Part of a small language model's weights.
Size: 15 layers, width 224, 4 heads of 64, MLP 896 GELU, vocabulary 32768, 16.9M parameters.
Architecture: LayerNorm before each block, learned positions, no biases in attention or MLP, capped logits.
Training: a variant of SOAP for these matrices, 254M tokens, 7746 steps.
Each number is 200 + 20 x the weight over its row's rms, rounded and kept within 0 to 999. Layers, rows and columns count from 0. The size before them is the row's rms in percent of the matrix's.

# layer 6 attention output (transposed), 256x224, rms 0.101, rows 177-191, columns 0-223
097,158,156,173,194,175,227,232,205,193,229,194,167,193,189,218,194,161,178,194,219,219,210,164,222,174,227,201,187,187,193,184,184,221,197,187,230,191,234,178,178,222,203,184,230,179,178,211,213,198,161,184,185,208,153,191,187,172,199,214,194,210,191,205,208,211,207,227,244,208,229,218,206,229,220,205,209,185,215,178,207,211,222,214,226,230,184,234,185,213,194,193,217,204,216,176,210,214,177,202,216,211,214,206,183,197,218,180,215,187,202,230,224,196,181,178,159,193,184,211,174,217,197,172,206,211,170,191,199,192,216,160,207,180,253,224,194,225,223,189,212,209,188,207,210,194,220,222,196,161,216,203,203,175,232,197,216,237,187,197,213,173,217,193,166,195,198,234,180,210,190,195,224,241,218,172,204,211,198,201,205,219,178,208,208,212,217,191,199,198,202,181,185,205,209,174,183,203,230,195,227,195,205,219,227,236,188,206,201,227,196,186,205,189,180,220,242,188,195,195,209,151,205,180,144
094,219,222,207,177,222,251,179,188,239,194,183,226,168,222,242,219,195,210,214,162,206,197,192,210,186,186,188,234,211,187,177,169,194,194,189,163,175,203,211,222,159,216,189,220,209,216,180,190,178,194,220,199,175,217,171,222,217,165,218,192,199,236,196,189,202,188,170,175,193,219,179,201,215,226,177,173,178,186,203,196,240,186,209,229,193,173,254,187,187,175,186,230,195,213,206,222,199,170,213,209,200,205,240,197,205,199,216,180,192,257,175,211,186,199,224,170,187,182,200,201,224,192,218,208,194,202,196,194,198,182,158,199,164,191,202,168,219,184,204,204,199,178,184,199,234,179,222,213,193,222,225,167,197,184,201,212,185,205,211,215,195,220,185,155,216,202,230,203,218,200,179,204,238,205,211,196,217,216,179,186,203,202,211,230,208,171,207,208,210,193,184,182,193,210,207,223,215,227,186,170,198,165,192,157,204,173,178,186,175,177,193,192,182,225,200,198,207,190,227,200,181,237,228,196
090,182,175,196,163,196,229,174,215,192,178,200,214,203,187,200,179,181,217,193,195,185,147,192,215,181,189,219,213,224,200,221,167,199,199,186,220,166,187,171,198,175,203,201,224,187,200,210,185,208,230,197,218,191,174,225,176,159,213,228,188,210,171,224,234,200,195,204,195,190,172,216,193,204,225,199,148,189,128,199,198,181,204,224,186,233,212,191,230,237,243,188,194,219,203,195,203,169,187,175,190,163,198,225,190,192,206,207,209,201,231,207,178,195,198,177,197,234,186,157,203,197,192,220,208,182,214,184,211,181,190,150,194,219,214,213,170,213,197,192,200,186,201,205,157,208,198,223,219,194,201,201,200,165,211,196,214,212,192,211,202,195,223,198,188,177,187,221,194,200,197,213,197,200,212,187,238,185,187,214,194,241,183,210,235,193,180,211,240,160,180,164,195,208,208,180,205,203,213,197,198,199,156,153,215,209,201,217,200,200,208,219,254,189,204,191,189,227,217,226,209,181,211,175,171
099,209,220,184,185,235,211,188,192,195,212,188,192,165,212,210,194,190,219,188,161,175,194,189,180,171,197,180,214,191,207,217,178,238,214,200,218,224,209,210,188,208,224,203,205,203,177,218,177,216,208,229,194,218,225,200,216,168,208,184,201,176,207,225,215,203,184,209,198,199,196,193,226,199,199,173,235,179,170,153,180,212,234,213,204,185,219,184,213,210,189,210,238,189,202,227,182,173,226,194,223,164,198,199,205,185,221,211,176,219,211,179,224,207,207,196,191,179,179,203,175,186,210,207,237,207,203,205,193,202,166,201,222,219,170,185,199,231,195,208,196,185,187,200,231,237,184,188,180,225,230,177,206,207,217,198,203,208,188,211,170,203,213,175,205,195,224,249,233,211,220,221,193,174,235,242,204,224,220,165,188,197,206,231,196,203,216,171,223,166,165,182,237,167,227,206,188,179,179,168,153,204,182,226,207,178,171,187,184,216,183,226,213,213,193,223,185,225,185,210,204,147,205,241,217
115,223,186,208,211,169,196,202,185,201,179,189,188,188,212,187,226,193,198,226,173,163,195,180,191,216,240,208,244,201,241,179,204,188,227,210,214,198,194,210,175,217,188,215,207,215,196,191,195,220,184,205,175,191,177,188,203,210,206,201,188,187,232,230,213,211,244,171,222,178,171,221,250,193,197,215,208,193,162,213,247,192,225,195,186,224,225,203,204,221,208,222,212,171,203,222,210,186,188,252,188,217,243,211,222,160,196,208,196,199,181,260,233,213,198,166,193,225,211,240,229,234,180,239,230,191,198,176,191,229,213,197,235,201,195,233,192,202,217,210,167,233,230,197,207,228,179,197,206,217,164,171,190,199,177,207,215,229,211,192,201,191,196,191,227,188,190,208,175,225,204,227,188,182,209,204,171,198,197,189,186,179,233,209,187,209,199,207,196,201,190,192,207,183,211,174,175,207,206,208,191,192,207,209,214,193,199,214,174,210,216,172,193,226,202,232,186,169,186,196,202,190,235,177,236
101,177,224,224,177,207,215,193,203,204,187,186,206,204,204,194,164,184,207,198,201,182,203,169,225,179,213,181,212,185,206,242,218,211,172,235,201,201,222,228,199,198,239,212,214,216,207,180,200,215,196,220,201,174,211,195,174,196,229,201,164,183,176,210,232,203,213,189,210,196,199,206,189,215,209,217,180,182,206,210,191,206,198,197,189,192,226,237,179,182,157,210,224,231,191,200,200,216,200,206,208,210,217,183,187,192,238,161,240,193,205,203,192,180,227,187,190,199,173,205,197,220,216,155,196,221,171,180,217,223,222,196,179,212,233,192,216,197,220,204,187,174,207,227,216,173,193,192,167,186,179,210,191,173,232,178,200,189,150,202,196,202,222,180,201,188,190,215,203,182,184,204,227,173,215,256,198,207,206,164,219,195,238,197,193,221,209,179,212,199,210,213,226,198,244,183,142,196,217,183,185,189,178,184,187,138,172,215,216,269,208,216,208,232,199,198,217,200,177,186,190,188,209,220,203
099,227,192,219,194,210,207,197,220,208,195,223,185,177,192,190,181,179,214,191,208,171,218,186,171,220,203,202,211,205,173,197,196,198,179,242,207,209,211,185,215,194,178,207,179,209,194,207,196,198,222,245,230,226,213,201,208,200,171,209,195,184,174,252,163,201,224,193,188,211,187,190,191,224,216,184,211,174,214,172,259,201,204,196,202,148,230,195,201,201,201,192,182,210,223,184,215,175,191,223,200,214,224,194,183,207,197,172,236,208,212,221,192,231,195,185,193,212,195,193,228,214,231,189,186,208,186,238,228,174,233,236,158,199,182,194,207,238,231,225,188,174,184,214,189,229,193,201,223,203,219,200,182,180,193,203,182,196,229,211,207,168,208,226,209,241,201,240,192,216,171,205,225,181,245,199,223,208,211,172,188,212,209,190,232,232,184,224,205,217,208,228,209,226,215,218,192,195,206,211,180,195,207,223,162,200,190,200,194,174,179,171,191,215,236,200,190,222,163,255,201,218,213,214,167
086,197,227,215,194,177,213,212,195,193,200,173,155,196,208,211,222,197,195,214,246,183,204,190,220,161,171,223,173,212,224,201,211,191,220,231,190,175,197,223,168,236,215,222,207,213,215,221,206,227,183,159,192,218,169,190,227,219,215,226,162,190,200,210,204,212,204,225,210,188,162,190,205,165,187,222,184,199,192,184,201,187,171,209,215,186,158,203,188,206,185,192,215,205,183,222,198,208,194,226,238,194,195,223,204,214,207,181,193,170,209,211,235,203,178,191,168,191,217,210,186,191,185,174,206,184,195,204,204,234,216,198,187,206,216,148,240,205,205,202,226,209,198,211,235,212,228,198,213,191,208,160,170,196,183,201,167,197,214,225,188,169,243,201,209,197,237,203,189,134,185,206,179,222,204,198,199,217,175,212,209,207,177,199,197,175,180,176,209,189,204,182,196,175,204,217,212,214,195,210,228,193,186,187,196,203,157,198,207,165,243,225,199,179,220,172,221,197,199,187,248,208,231,180,185
105,163,197,208,210,199,181,208,229,175,188,201,202,191,181,187,219,225,224,206,211,187,230,202,205,216,206,215,234,186,196,195,222,211,193,208,211,174,170,225,164,240,213,189,201,186,247,178,239,193,211,190,204,170,181,161,180,159,195,211,179,192,199,190,202,197,196,237,199,199,169,200,157,230,212,209,180,189,220,220,198,212,206,248,182,251,211,215,207,256,193,192,180,175,221,202,189,205,204,178,182,234,185,224,211,223,222,200,211,208,211,189,208,220,218,162,206,222,187,213,244,195,190,196,210,195,213,202,212,196,219,166,171,200,186,203,253,174,182,194,215,227,192,187,190,216,192,183,195,193,201,227,214,231,198,187,194,206,196,171,176,200,190,189,206,201,194,182,222,227,216,194,208,229,157,220,189,222,191,196,189,224,154,202,231,200,197,194,250,194,229,196,209,194,226,206,203,217,226,183,180,200,184,208,194,228,178,222,204,221,236,220,214,202,197,202,230,204,227,193,216,204,207,176,153
107,197,197,188,219,181,158,182,180,191,215,216,202,217,160,208,200,226,221,185,165,189,211,195,190,188,222,192,231,184,212,197,201,208,191,191,195,212,220,192,199,170,186,189,171,199,220,177,223,186,185,185,193,205,228,226,170,188,198,142,206,205,261,163,197,173,193,198,191,211,227,223,246,188,191,164,245,165,186,187,216,199,228,202,230,228,212,220,187,206,196,234,221,186,222,196,205,259,175,183,221,200,200,183,213,181,221,241,222,223,194,193,205,208,206,192,211,194,222,237,227,182,187,187,209,212,183,194,216,186,211,197,194,203,235,212,229,177,219,200,186,202,216,213,195,216,180,258,216,201,202,209,237,209,172,234,203,204,216,179,202,210,185,181,174,211,211,179,196,184,193,173,206,231,163,209,215,190,165,226,214,180,201,191,199,187,203,194,188,183,183,190,206,198,176,206,216,201,216,226,213,194,192,200,221,208,194,227,219,222,237,199,186,195,158,190,198,203,231,169,167,208,193,220,222
094,207,204,171,188,182,188,202,179,192,204,161,203,231,213,193,200,235,219,151,225,175,191,133,221,176,179,203,211,222,170,186,232,184,222,204,206,199,204,190,221,217,207,210,216,235,221,191,145,220,193,214,172,222,211,208,204,174,207,152,193,230,205,219,177,228,228,203,193,189,199,215,171,205,206,186,188,224,154,211,203,214,209,201,218,218,191,207,195,192,225,222,214,189,169,189,192,189,207,182,206,225,175,215,207,153,188,198,193,198,172,187,174,215,220,184,177,209,194,216,206,220,175,211,207,166,218,193,179,211,219,199,182,204,196,192,191,181,194,173,205,150,197,188,168,222,215,201,164,175,198,219,185,193,186,179,237,185,186,177,206,196,215,223,178,194,189,195,194,214,210,204,175,193,197,228,188,180,213,175,151,177,212,186,225,177,185,188,205,165,209,238,215,197,222,163,160,188,187,198,194,217,192,254,218,202,213,202,187,205,195,212,219,174,183,215,216,179,209,200,197,216,221,220,180
091,183,194,201,220,205,220,198,218,217,222,185,206,185,205,196,215,219,227,224,210,245,196,188,199,176,211,200,218,228,181,225,219,190,191,190,216,194,201,203,222,208,203,204,200,229,212,224,208,209,196,209,183,224,213,208,226,199,198,212,199,222,183,216,222,205,201,172,192,223,183,235,162,215,236,216,188,197,239,198,208,266,162,221,216,170,253,213,185,227,225,181,200,159,222,185,207,200,179,170,220,220,197,204,137,210,204,178,195,186,188,179,173,214,182,242,189,211,232,210,211,208,218,220,200,199,207,215,201,216,234,215,212,210,192,174,194,215,203,200,196,205,186,210,207,216,194,243,213,236,173,217,209,187,173,209,199,201,179,214,205,205,210,169,199,219,194,202,205,201,214,198,186,206,235,212,175,206,200,218,233,160,209,197,180,158,217,225,203,168,200,213,218,198,214,154,191,201,176,201,174,182,177,216,212,180,213,235,191,214,191,252,241,180,193,206,183,254,199,217,212,208,191,208,188
101,188,165,201,179,220,198,174,235,210,207,225,214,203,192,222,217,186,182,163,182,196,192,179,196,224,227,237,237,214,236,229,206,223,205,190,206,172,196,181,239,199,206,181,174,207,191,193,192,228,210,201,195,211,203,219,200,207,183,209,219,223,200,206,182,205,157,189,199,207,194,207,198,181,215,174,171,198,206,187,166,206,204,193,183,246,190,235,220,198,206,167,219,236,225,202,235,213,196,166,185,212,176,215,198,199,157,203,180,231,194,172,184,206,197,198,212,209,214,173,172,210,220,215,232,180,192,222,226,201,241,209,194,222,182,236,193,212,204,189,209,164,217,236,204,192,177,192,186,216,216,188,212,190,243,198,240,212,166,211,217,213,229,225,206,176,184,175,170,188,205,207,172,215,239,218,200,196,193,189,192,216,176,211,185,205,179,185,193,220,184,230,178,154,190,189,227,211,220,168,208,205,219,245,166,193,224,206,220,224,190,202,217,170,203,182,162,222,172,201,199,179,196,197,190
094,214,189,231,181,200,170,195,192,203,193,188,198,160,204,194,185,208,206,215,244,193,192,233,229,204,215,233,198,199,203,212,210,199,192,225,215,213,194,252,152,206,178,192,215,161,195,171,201,160,204,201,178,203,225,185,200,191,186,177,193,208,181,234,220,178,193,177,205,198,234,207,195,178,201,197,205,206,246,209,174,171,179,181,219,196,186,168,178,212,205,217,184,168,201,238,218,247,181,234,252,217,191,220,195,216,216,210,172,173,212,185,201,214,240,222,202,193,219,163,197,197,191,188,162,212,212,160,211,197,191,210,186,230,223,195,219,208,213,190,192,221,192,180,195,210,167,181,208,169,253,199,194,189,223,201,189,191,220,166,203,218,193,227,200,203,211,189,202,201,206,215,249,177,209,231,188,174,208,207,200,196,204,166,223,206,208,225,228,181,167,200,208,213,172,208,225,194,190,219,219,207,207,190,216,209,193,168,232,222,210,182,173,206,172,192,207,194,205,218,221,242,211,200,219
097,207,176,161,208,210,155,173,206,221,206,191,190,229,201,179,211,207,223,193,215,204,229,211,192,216,211,199,203,196,207,197,208,174,220,193,232,214,203,209,198,208,185,226,198,209,192,224,216,219,198,190,210,220,177,188,223,180,215,192,188,180,182,197,233,199,202,135,212,200,168,189,198,195,251,219,208,185,191,195,213,165,187,212,215,196,166,178,176,183,212,234,169,175,210,200,165,178,208,225,203,226,206,202,176,219,206,175,242,192,175,190,205,189,196,178,216,194,183,220,172,199,170,243,191,205,202,198,213,172,211,214,224,209,186,197,188,222,178,199,230,182,155,202,215,217,205,172,166,203,184,178,218,178,203,183,210,178,219,211,214,204,178,192,226,213,168,197,187,237,203,250,185,196,212,204,167,194,241,182,201,219,215,194,220,193,212,179,181,230,212,154,169,188,209,218,161,196,178,207,180,197,183,209,190,207,251,236,209,180,210,209,197,225,209,238,199,217,211,194,196,207,159,163,204
# layer 6 attention value, 256x224, rms 0.108, rows 178-191, columns 0-223
100,214,172,200,195,193,237,185,181,209,208,198,200,188,186,178,168,224,224,167,213,186,177,221,203,231,221,189,160,189,209,212,213,181,186,178,199,244,224,190,157,185,195,163,204,147,188,190,210,198,179,186,187,237,225,244,189,229,180,202,174,214,220,213,192,180,180,212,190,180,194,237,226,167,150,233,202,240,197,181,190,161,209,216,199,200,205,191,193,183,236,210,218,195,228,168,199,176,180,211,203,225,194,181,210,195,230,210,191,169,162,209,199,192,202,201,210,196,189,177,220,227,215,186,168,167,162,194,181,208,200,217,193,232,204,220,205,206,219,207,193,212,199,217,207,188,219,224,217,206,213,205,221,187,185,201,190,171,172,226,195,185,169,217,212,177,201,191,186,230,187,228,217,167,221,161,192,175,190,209,193,215,183,201,189,205,188,198,204,209,198,211,209,230,188,209,199,163,192,208,219,227,220,237,197,216,180,249,235,193,189,220,208,214,192,198,174,190,197,156,200,196,215,213,198
100,217,168,182,180,223,202,186,167,203,228,191,217,171,181,179,234,230,215,203,223,182,165,184,213,170,182,178,200,179,173,203,166,198,190,178,192,182,194,242,205,195,203,215,182,206,164,210,194,205,167,202,202,225,218,205,203,210,189,211,189,216,229,210,230,169,181,173,214,201,208,181,201,189,207,243,189,181,196,167,214,209,198,210,248,207,216,217,156,217,217,180,205,186,204,178,187,186,226,188,214,202,188,166,216,191,180,180,194,199,190,199,223,215,176,233,227,190,187,201,205,234,192,214,212,207,186,165,210,225,216,183,166,198,205,229,240,223,184,224,194,248,190,206,200,207,220,197,199,195,227,248,190,187,206,205,198,175,214,215,204,162,185,157,201,231,189,229,200,201,181,179,160,214,210,194,187,178,215,174,206,190,155,201,202,221,187,223,217,218,215,185,233,199,180,184,203,194,177,170,216,209,167,209,178,200,207,188,196,195,220,205,184,154,212,220,182,209,170,194,217,163,231,221,184
102,209,194,219,199,233,210,168,193,194,182,203,201,197,190,188,198,227,194,203,219,202,203,188,180,241,200,246,207,208,196,216,205,212,218,212,219,191,211,187,201,183,190,178,195,222,150,212,214,189,184,172,179,232,239,168,195,224,252,215,175,223,205,216,229,187,191,179,227,202,169,220,208,200,176,234,197,180,204,199,171,200,147,189,167,204,199,190,164,192,192,207,154,206,207,189,200,234,164,166,209,222,183,212,211,206,237,200,187,177,213,217,187,215,178,209,206,196,193,182,190,179,214,212,173,195,168,198,183,188,213,187,195,228,194,166,196,206,209,221,161,173,185,229,206,194,224,179,172,218,199,203,208,193,211,200,194,213,179,191,180,180,192,204,198,224,189,172,225,185,214,210,213,163,209,185,226,177,214,183,222,241,172,222,199,225,205,207,201,231,223,257,211,205,200,199,257,227,192,201,188,207,198,235,172,217,259,191,195,208,203,196,223,188,206,201,182,181,179,209,191,214,195,182,210
119,199,204,202,235,207,207,190,188,176,188,219,197,221,211,212,209,187,201,167,197,211,182,202,189,181,196,221,141,215,160,172,177,191,183,228,182,184,199,197,218,174,210,187,183,224,173,190,178,224,221,196,163,203,212,188,215,198,212,211,216,215,192,195,205,226,198,218,212,210,254,196,206,204,193,206,231,190,191,208,205,232,189,186,192,219,237,196,193,194,205,169,201,184,182,181,207,235,179,193,167,218,239,197,185,211,170,174,211,176,209,203,175,209,217,215,224,192,177,165,235,202,176,200,187,162,200,217,200,168,185,180,183,236,198,203,210,189,186,229,207,211,203,253,191,195,209,216,165,191,226,200,235,207,204,218,216,169,185,205,206,191,166,165,205,213,184,198,215,157,229,204,225,174,199,194,239,204,215,164,193,200,223,229,209,198,210,190,181,219,192,187,220,202,200,205,191,205,186,215,187,163,182,189,225,208,182,237,177,165,213,211,181,229,197,268,220,192,230,168,207,209,175,185,204
105,206,178,200,214,194,209,162,215,199,171,207,238,194,192,234,213,210,172,217,214,201,166,226,149,188,195,223,205,201,225,220,208,176,205,236,190,205,177,211,210,214,182,226,207,196,214,210,213,225,176,201,198,233,203,192,190,215,195,224,217,210,205,216,220,214,215,247,197,185,202,199,200,226,236,178,200,191,197,209,236,192,127,192,159,179,170,202,178,193,205,198,215,176,205,208,214,174,175,194,179,204,181,196,198,183,175,194,214,184,210,223,224,219,192,208,194,225,222,225,170,231,207,208,178,205,163,214,196,191,205,199,221,204,182,150,232,187,218,181,205,178,180,213,188,229,256,212,207,184,184,167,210,194,174,217,198,218,225,192,196,153,190,224,186,201,207,176,201,216,208,186,206,180,216,189,189,184,206,217,194,208,215,157,191,179,179,233,215,211,246,209,200,192,203,185,191,197,176,163,165,215,210,199,194,228,221,210,229,196,195,217,222,183,189,254,195,193,192,210,193,194,182,171,182
103,204,170,201,202,197,236,167,179,172,204,202,237,164,201,188,187,201,188,204,228,213,175,187,236,185,181,229,184,203,205,172,195,229,225,192,170,216,214,207,162,197,207,180,237,188,209,181,204,199,178,176,179,211,181,214,198,227,178,230,198,246,230,190,183,190,212,210,206,158,177,200,192,201,207,221,229,181,211,217,176,167,208,210,198,202,206,207,209,203,217,200,170,224,185,231,198,181,205,230,207,198,179,197,195,172,204,208,177,187,198,215,205,212,225,183,225,193,227,221,196,209,199,198,200,181,153,167,186,155,196,216,192,184,216,190,193,197,231,223,210,201,216,201,209,205,207,191,190,192,173,186,211,205,176,208,265,200,197,235,229,200,168,219,189,185,191,217,207,150,176,213,175,219,234,229,217,175,191,224,212,187,180,199,177,202,193,170,203,240,230,165,173,233,192,188,220,189,217,187,196,156,195,209,211,201,223,171,204,199,224,210,241,169,218,197,202,182,210,197,186,184,236,193,202
095,192,201,210,164,211,186,215,235,234,202,194,197,238,193,216,173,197,190,194,201,207,182,201,219,188,186,187,171,218,206,214,229,163,219,183,200,174,174,225,186,179,205,179,211,245,209,161,192,219,231,220,224,224,178,167,218,203,169,157,221,185,217,215,210,168,174,187,208,216,206,197,174,200,233,199,200,171,233,207,206,192,216,194,203,228,248,246,173,179,225,188,182,215,204,209,219,189,231,194,213,204,215,191,185,199,173,201,229,171,185,220,157,182,225,194,222,227,181,199,214,198,205,200,218,212,202,229,183,182,214,199,189,211,220,200,213,192,191,192,205,211,213,192,182,177,207,198,203,200,181,187,187,205,157,190,213,213,178,212,218,198,205,227,185,196,229,168,175,190,183,196,193,198,198,152,179,219,238,236,204,224,222,220,206,185,203,192,194,223,182,202,202,212,231,196,181,190,149,212,193,211,235,193,226,189,206,186,229,230,178,207,179,198,206,189,208,232,160,193,193,223,200,157,236
104,191,219,185,221,184,190,236,200,194,213,161,225,170,205,203,185,195,175,210,255,217,195,246,186,164,196,176,202,219,238,229,195,208,196,209,237,219,220,213,213,193,246,224,161,250,200,186,189,169,161,214,226,164,194,200,222,187,185,158,207,202,227,194,166,193,184,186,209,215,193,194,225,190,225,213,180,207,193,188,213,192,194,203,188,194,164,230,198,180,189,198,213,193,167,200,188,207,214,239,197,253,216,197,161,173,186,199,207,203,185,193,212,200,173,223,189,210,207,191,202,187,197,213,220,177,217,181,194,252,203,206,197,191,186,205,222,215,218,195,185,217,177,202,184,209,175,192,196,209,236,211,194,145,239,212,230,211,209,197,210,153,175,196,201,182,228,200,213,185,218,188,230,226,203,204,194,214,226,183,181,202,201,194,201,189,214,204,190,200,176,178,184,212,187,207,216,191,163,160,206,190,197,203,180,184,237,222,218,205,185,218,207,198,204,167,177,223,215,202,191,189,203,217,224
111,255,184,206,208,169,216,217,183,198,194,197,159,187,220,184,192,205,205,215,209,221,204,193,159,214,194,179,201,185,183,217,204,174,162,192,192,212,218,185,205,183,203,197,177,179,194,224,195,197,210,216,220,190,202,184,192,206,215,197,230,180,167,197,198,225,177,227,203,209,176,172,178,193,197,188,199,239,190,199,176,185,202,220,196,182,176,196,213,186,173,214,221,203,177,212,204,223,242,216,177,208,226,196,205,199,174,193,202,215,204,158,203,228,219,189,220,187,149,217,235,165,217,218,143,223,209,175,209,214,161,189,215,207,192,215,190,194,177,193,230,183,177,197,211,219,190,151,208,217,203,188,193,173,233,206,200,195,220,174,183,252,203,168,194,216,197,205,199,219,238,224,208,220,159,192,215,201,212,196,162,197,225,222,194,187,191,197,192,182,185,203,187,204,213,235,219,197,202,218,217,212,154,232,213,185,213,169,228,193,225,185,223,233,214,174,191,198,179,215,188,214,155,211,171
102,224,233,217,221,197,168,204,175,167,192,206,181,193,180,231,221,161,164,221,237,203,181,190,177,199,203,198,214,163,205,219,165,232,210,174,214,187,229,187,219,140,176,180,194,207,191,185,221,230,205,240,214,235,213,188,216,220,190,209,190,184,203,208,198,221,203,209,213,228,210,222,225,202,245,215,173,188,196,189,211,177,192,175,191,218,213,164,213,218,206,202,162,180,206,211,199,188,180,221,176,214,197,178,235,220,226,220,198,210,197,175,219,168,197,199,213,188,192,212,198,209,203,188,198,197,179,207,190,216,210,151,189,234,185,206,209,205,177,170,181,215,197,219,185,208,208,226,188,208,185,202,182,202,219,187,178,222,190,209,215,232,186,165,193,161,187,200,211,208,193,201,176,179,213,229,230,180,187,232,206,206,235,207,212,219,193,230,183,199,210,206,230,220,220,227,194,170,174,181,221,180,213,204,192,175,221,233,186,197,199,165,179,200,209,194,137,201,231,188,215,207,211,178,187
095,190,204,160,222,172,172,195,217,168,201,168,191,172,219,202,193,214,202,181,219,207,217,194,226,189,190,225,187,197,196,215,219,178,191,188,214,201,211,202,210,165,208,170,161,177,221,181,210,239,212,193,199,209,200,219,206,184,214,264,200,180,196,200,199,218,199,192,201,206,178,170,200,195,204,225,189,203,193,177,221,187,185,201,231,234,188,166,216,192,212,199,197,227,184,251,179,210,222,180,212,216,187,182,208,214,231,206,213,190,207,197,222,226,198,213,188,214,197,196,193,208,205,184,214,209,165,203,233,192,173,157,209,237,201,189,234,187,229,202,205,187,175,201,163,187,224,213,178,195,194,212,224,195,211,220,178,202,236,230,218,184,209,197,196,224,194,162,188,202,165,179,243,196,201,228,183,207,217,231,196,190,194,184,222,214,236,214,231,234,182,155,175,201,204,233,187,234,204,226,165,253,215,199,169,217,196,190,233,173,228,188,217,211,192,234,174,203,209,174,196,188,200,196,195
104,199,187,193,186,173,201,208,214,206,212,199,226,194,191,182,239,194,183,209,195,184,226,197,217,190,224,212,218,184,220,221,206,212,185,192,205,218,198,176,218,202,221,178,228,163,173,218,193,195,193,170,227,232,219,180,200,234,176,257,207,222,206,238,227,190,191,183,227,213,226,209,211,162,183,228,168,215,174,189,199,229,147,225,249,206,223,206,177,178,215,193,184,185,223,178,201,183,170,236,183,200,183,196,207,188,234,199,220,192,211,202,213,174,193,216,193,189,195,207,189,221,192,195,186,164,217,158,205,186,226,189,202,176,198,188,195,181,210,168,184,179,178,200,209,214,212,192,197,170,146,249,177,208,173,210,164,178,192,165,205,212,212,189,178,231,211,183,236,206,188,225,203,225,186,193,200,228,179,208,198,189,206,209,208,211,189,221,223,186,188,158,224,207,238,200,191,205,188,202,212,213,215,167,220,200,229,196,227,165,186,189,228,231,189,191,212,177,193,227,194,186,203,202,195
101,208,192,243,207,242,204,210,191,213,186,177,191,198,207,197,224,212,198,203,190,202,229,222,186,177,187,201,220,233,208,161,213,171,178,239,194,196,174,191,184,225,185,215,196,203,222,258,209,179,200,209,212,170,167,148,196,236,191,168,210,175,245,215,182,192,172,207,172,199,177,208,209,231,205,190,221,181,171,199,226,196,237,198,163,178,197,204,194,215,205,192,178,240,215,217,198,155,198,222,209,195,197,201,166,180,189,203,188,205,195,186,176,178,204,182,231,207,212,219,214,196,230,240,196,222,195,204,192,222,199,197,225,196,215,201,208,180,228,197,222,170,197,190,216,200,177,184,261,213,173,196,196,213,205,183,219,228,178,190,193,209,184,210,229,215,227,196,212,192,218,197,192,186,150,188,157,200,212,189,184,206,193,197,219,205,165,193,217,194,195,213,207,226,194,179,232,189,218,196,165,186,176,228,216,186,184,216,185,187,230,162,206,226,214,227,193,215,177,199,186,196,218,217,224
102,171,220,222,198,241,214,204,190,195,187,216,224,165,210,213,161,211,202,257,192,209,183,204,201,136,176,224,165,208,222,228,195,216,206,199,188,161,182,172,202,203,209,201,184,202,228,204,205,230,225,185,184,203,223,205,211,216,214,228,180,196,206,172,213,188,227,255,187,197,211,203,182,193,215,207,149,211,191,186,165,255,221,179,206,214,226,224,216,187,181,217,181,188,212,181,221,249,189,206,200,220,181,188,194,199,193,212,176,211,195,210,222,212,182,203,181,186,209,189,200,181,190,193,214,191,189,216,186,201,161,190,207,185,230,216,194,186,214,187,167,219,237,227,193,201,189,209,205,208,193,185,201,257,183,221,185,209,204,217,223,195,208,181,186,191,206,199,195,213,205,175,197,198,173,197,228,196,196,185,229,198,158,213,218,197,172,231,210,199,194,186,209,224,178,167,192,213,193,186,167,183,195,205,195,214,145,172,167,226,206,211,189,209,184,191,176,218,235,196,223,224,216,199,223
# layer 6 attention query, 256x224, rms 0.123, rows 192, columns 0-223
083,225,218,213,152,207,202,183,204,214,195,222,202,215,157,204,213,199,184,188,211,221,164,221,182,213,168,203,199,212,237,207,178,204,189,186,191,197,195,226,191,197,195,230,172,184,222,211,204,206,227,238,219,206,203,234,202,190,191,177,166,196,235,194,169,222,209,184,181,191,188,170,148,176,202,180,198,203,212,217,185,176,202,245,193,186,226,169,204,211,202,224,197,202,204,228,201,248,206,191,220,180,180,201,202,190,174,193,169,206,208,193,207,226,199,214,196,198,198,190,212,214,159,193,205,189,209,196,195,201,187,216,190,215,202,205,195,195,173,169,185,225,207,197,214,194,184,167,162,215,179,197,149,210,208,163,208,168,221,232,159,238,208,208,242,214,203,195,205,191,209,194,216,175,193,205,185,211,241,225,206,207,214,187,221,190,204,223,181,222,181,217,207,215,139,234,187,200,192,206,155,206,172,204,203,141,183,202,185,164,178,199,223,189,217,202,184,190,226,210,202,223,192,177,218
# layer 6 attention key, 256x224, rms 0.11, rows 192, columns 0-223
083,223,190,196,179,172,205,173,203,195,188,242,220,225,182,204,187,223,212,187,204,189,182,228,192,173,202,223,198,217,220,188,190,200,184,214,204,191,199,228,159,137,194,205,190,183,225,224,217,207,223,224,234,224,193,204,217,184,201,176,174,199,250,218,208,173,239,208,207,215,177,210,158,181,202,200,229,200,198,192,210,211,171,225,210,162,183,166,211,182,210,183,183,209,218,205,189,253,192,195,227,173,232,168,208,218,163,204,197,196,214,205,198,196,176,207,200,225,197,206,213,167,212,211,193,213,199,228,193,192,205,221,184,230,202,174,202,208,202,208,222,219,206,196,198,205,202,215,190,227,198,243,189,205,197,187,177,180,211,225,219,210,184,217,221,201,212,148,201,153,187,179,212,186,174,207,196,206,211,200,223,206,210,180,211,166,214,213,187,206,177,228,199,214,166,233,208,187,166,158,190,182,185,210,209,175,186,214,231,181,205,223,203,225,204,196,173,226,185,196,237,236,206,171,166